config = dict(
    vocab_size=8192,
    positions='rope',
    rope_fraction=1.0,
    attn_scale=0.102,
    bias='none',
    tie_embeddings='early',
    extras=['some layers without attention', 'local attention windows', 'paired heads', 'skips across layers'],
    init_std_qkv=0.0184,
    seq_len=4096,
    dataset='wikipedia_en',
)
Each number is 200 + 40 x the weight over the matrix's rms, rounded and kept within 0 to 999. Layers, rows and columns count from 0.

# layer 9 MLP up, 2304x576, rms 0.0413, rows 20-24, columns 432-575
159,204,243,202,245,198,224,170,203,275,188,188,118,171,249,227,212,220,204,208,249,150,218,233,186,260,188,196,214,153,194,181,117,233,191,264,261,235,127,169,167,266,189,216,170,204,271,237,241,230,160,180,269,203,200,228,279,182,187,185,174,196,216,175,200,193,171,175,196,223,301,171,141,269,227,191,226,237,180,218,272,197,189,274,236,268,167,220,114,198,217,198,183,183,200,161,240,176,226,199,246,216,131,185,182,156,193,181,163,199,193,229,217,213,241,234,183,161,270,150,218,283,183,204,198,180,227,201,150,197,180,226,207,205,205,202,152,155,184,170,176,169,166,192
227,171,253,230,204,182,228,183,194,191,177,158,191,227,168,221,179,171,253,188,214,223,291,238,154,242,189,231,71,220,147,135,249,181,160,160,200,307,128,269,255,166,198,203,192,194,176,223,173,259,172,146,228,190,233,188,207,224,193,233,194,124,158,228,251,166,155,227,225,218,249,249,275,183,237,186,178,203,311,149,189,180,177,207,190,196,110,239,138,184,124,268,122,210,155,184,300,146,148,147,155,190,172,158,227,194,175,205,179,171,188,156,229,194,123,303,222,219,232,165,203,177,215,181,285,206,246,195,151,231,221,216,249,221,235,261,150,234,232,264,196,196,122,204
199,171,219,205,183,271,185,284,266,205,153,235,223,201,114,177,225,206,140,185,199,206,177,142,158,246,174,109,252,196,208,281,215,264,136,129,209,165,183,230,185,218,179,224,217,237,172,195,250,280,204,190,204,224,226,273,155,243,165,103,269,206,214,198,231,170,207,242,198,189,224,223,215,253,141,148,228,202,217,184,246,176,240,174,181,223,139,218,258,185,226,289,242,180,131,156,208,174,164,225,201,233,184,178,238,236,180,251,216,225,161,204,177,155,195,162,278,189,165,249,172,170,236,164,203,222,171,197,184,137,192,151,217,233,183,266,149,149,162,182,196,158,162,229
158,143,158,81,208,169,223,227,184,203,221,207,196,249,94,172,211,254,216,169,174,228,127,190,195,199,166,216,196,211,207,191,183,247,216,239,195,122,197,120,220,214,168,216,156,144,150,193,192,214,258,214,217,210,194,273,165,203,197,268,199,227,282,173,115,240,207,226,219,129,236,250,197,265,204,256,141,235,231,216,225,213,213,226,128,185,238,203,194,236,270,217,195,132,184,196,260,243,230,184,292,291,206,157,183,251,94,168,191,184,223,186,156,217,186,181,240,169,243,201,207,260,254,238,192,225,198,246,170,222,152,161,196,197,231,249,244,126,175,217,216,221,215,183
129,131,155,201,176,200,213,207,248,167,222,247,161,207,213,175,190,231,232,224,219,250,212,197,195,198,163,198,164,230,241,219,197,155,205,179,160,262,205,193,224,151,200,148,132,199,211,184,225,194,158,211,240,197,206,174,216,266,208,224,137,151,268,159,191,163,189,207,135,208,231,248,152,211,236,229,163,230,226,179,113,228,180,272,231,196,207,235,190,184,229,203,204,182,237,204,249,233,260,233,182,178,226,167,289,175,201,173,260,191,178,131,136,171,164,208,239,214,167,153,241,178,174,199,236,292,199,186,164,141,208,225,233,190,218,220,172,227,177,241,118,196,229,268
# layer 9 MLP down (transposed), 2304x576, rms 0.0355, rows 20-24, columns 432-575
187,187,174,194,190,229,86,171,175,167,239,221,139,186,191,275,192,181,162,230,187,207,215,158,100,176,231,144,243,226,226,173,146,218,212,191,206,171,189,215,173,177,213,184,190,177,254,166,234,201,208,198,185,194,172,161,125,229,200,180,227,284,235,212,199,195,197,234,171,229,134,176,150,269,161,237,189,170,229,179,188,202,315,173,233,108,205,195,204,131,228,158,141,121,221,199,171,169,280,297,184,298,174,194,217,70,196,189,226,211,271,201,100,211,171,222,129,165,162,140,248,217,129,197,142,189,227,165,209,139,233,244,188,210,178,199,245,336,263,125,176,206,157,223
160,308,152,296,164,136,227,162,253,204,281,248,246,183,233,136,237,243,191,130,148,207,191,176,245,196,197,262,153,221,273,221,249,162,235,156,124,172,199,114,199,225,240,107,207,192,186,164,228,219,176,201,197,173,192,206,98,174,115,191,213,212,191,247,262,199,117,205,198,164,218,212,189,201,154,194,147,187,209,133,235,166,170,177,206,153,258,211,190,178,166,196,241,168,227,211,226,90,200,269,184,196,248,123,147,227,199,154,139,266,212,230,188,228,202,223,257,177,105,241,248,251,217,214,170,199,187,185,209,165,226,200,160,206,268,222,212,256,225,166,230,230,240,208
193,217,125,169,128,193,119,177,205,199,217,198,136,190,140,142,175,213,148,160,208,172,271,216,186,175,173,176,249,207,248,252,253,235,274,217,217,168,216,183,184,285,169,211,236,189,241,252,209,252,170,172,219,188,198,221,229,234,188,225,247,207,266,111,129,154,226,134,231,220,215,193,189,186,215,164,199,228,206,185,165,186,219,202,190,239,204,185,180,93,132,253,103,131,212,177,176,171,163,183,245,115,231,148,140,131,205,209,249,271,226,252,160,183,171,161,224,163,149,256,285,149,212,225,211,149,199,161,252,216,199,173,220,224,227,192,204,238,278,230,186,219,234,257
192,188,214,163,170,160,156,229,171,130,214,218,119,212,185,117,169,212,227,196,200,223,221,193,251,176,263,219,216,270,184,255,270,196,212,208,167,170,275,199,113,188,222,269,206,257,173,218,209,133,205,184,135,212,307,280,236,193,211,250,212,182,211,192,128,213,182,214,216,172,186,174,126,205,162,231,224,230,219,217,234,150,226,133,176,223,226,190,180,183,174,259,199,188,253,154,149,216,225,210,194,234,229,210,226,251,228,165,206,180,205,223,217,199,206,211,132,214,170,110,196,177,245,239,201,197,175,214,220,163,164,280,131,134,243,151,213,197,161,209,250,329,231,219
206,226,235,191,213,237,208,185,208,160,176,206,214,197,220,210,105,186,239,220,180,207,211,157,189,182,152,191,216,227,199,183,226,153,215,241,191,160,209,215,229,179,146,152,209,181,209,145,180,166,228,186,214,106,199,185,188,203,190,211,127,183,149,227,204,231,146,158,207,167,168,250,200,186,255,168,183,193,180,193,252,195,179,183,200,255,190,204,156,241,173,213,164,201,208,250,142,236,152,172,195,241,225,255,185,219,235,230,190,192,218,255,226,181,157,187,237,239,234,258,102,194,198,193,206,200,186,185,198,246,228,195,190,249,213,191,223,178,186,188,227,221,184,166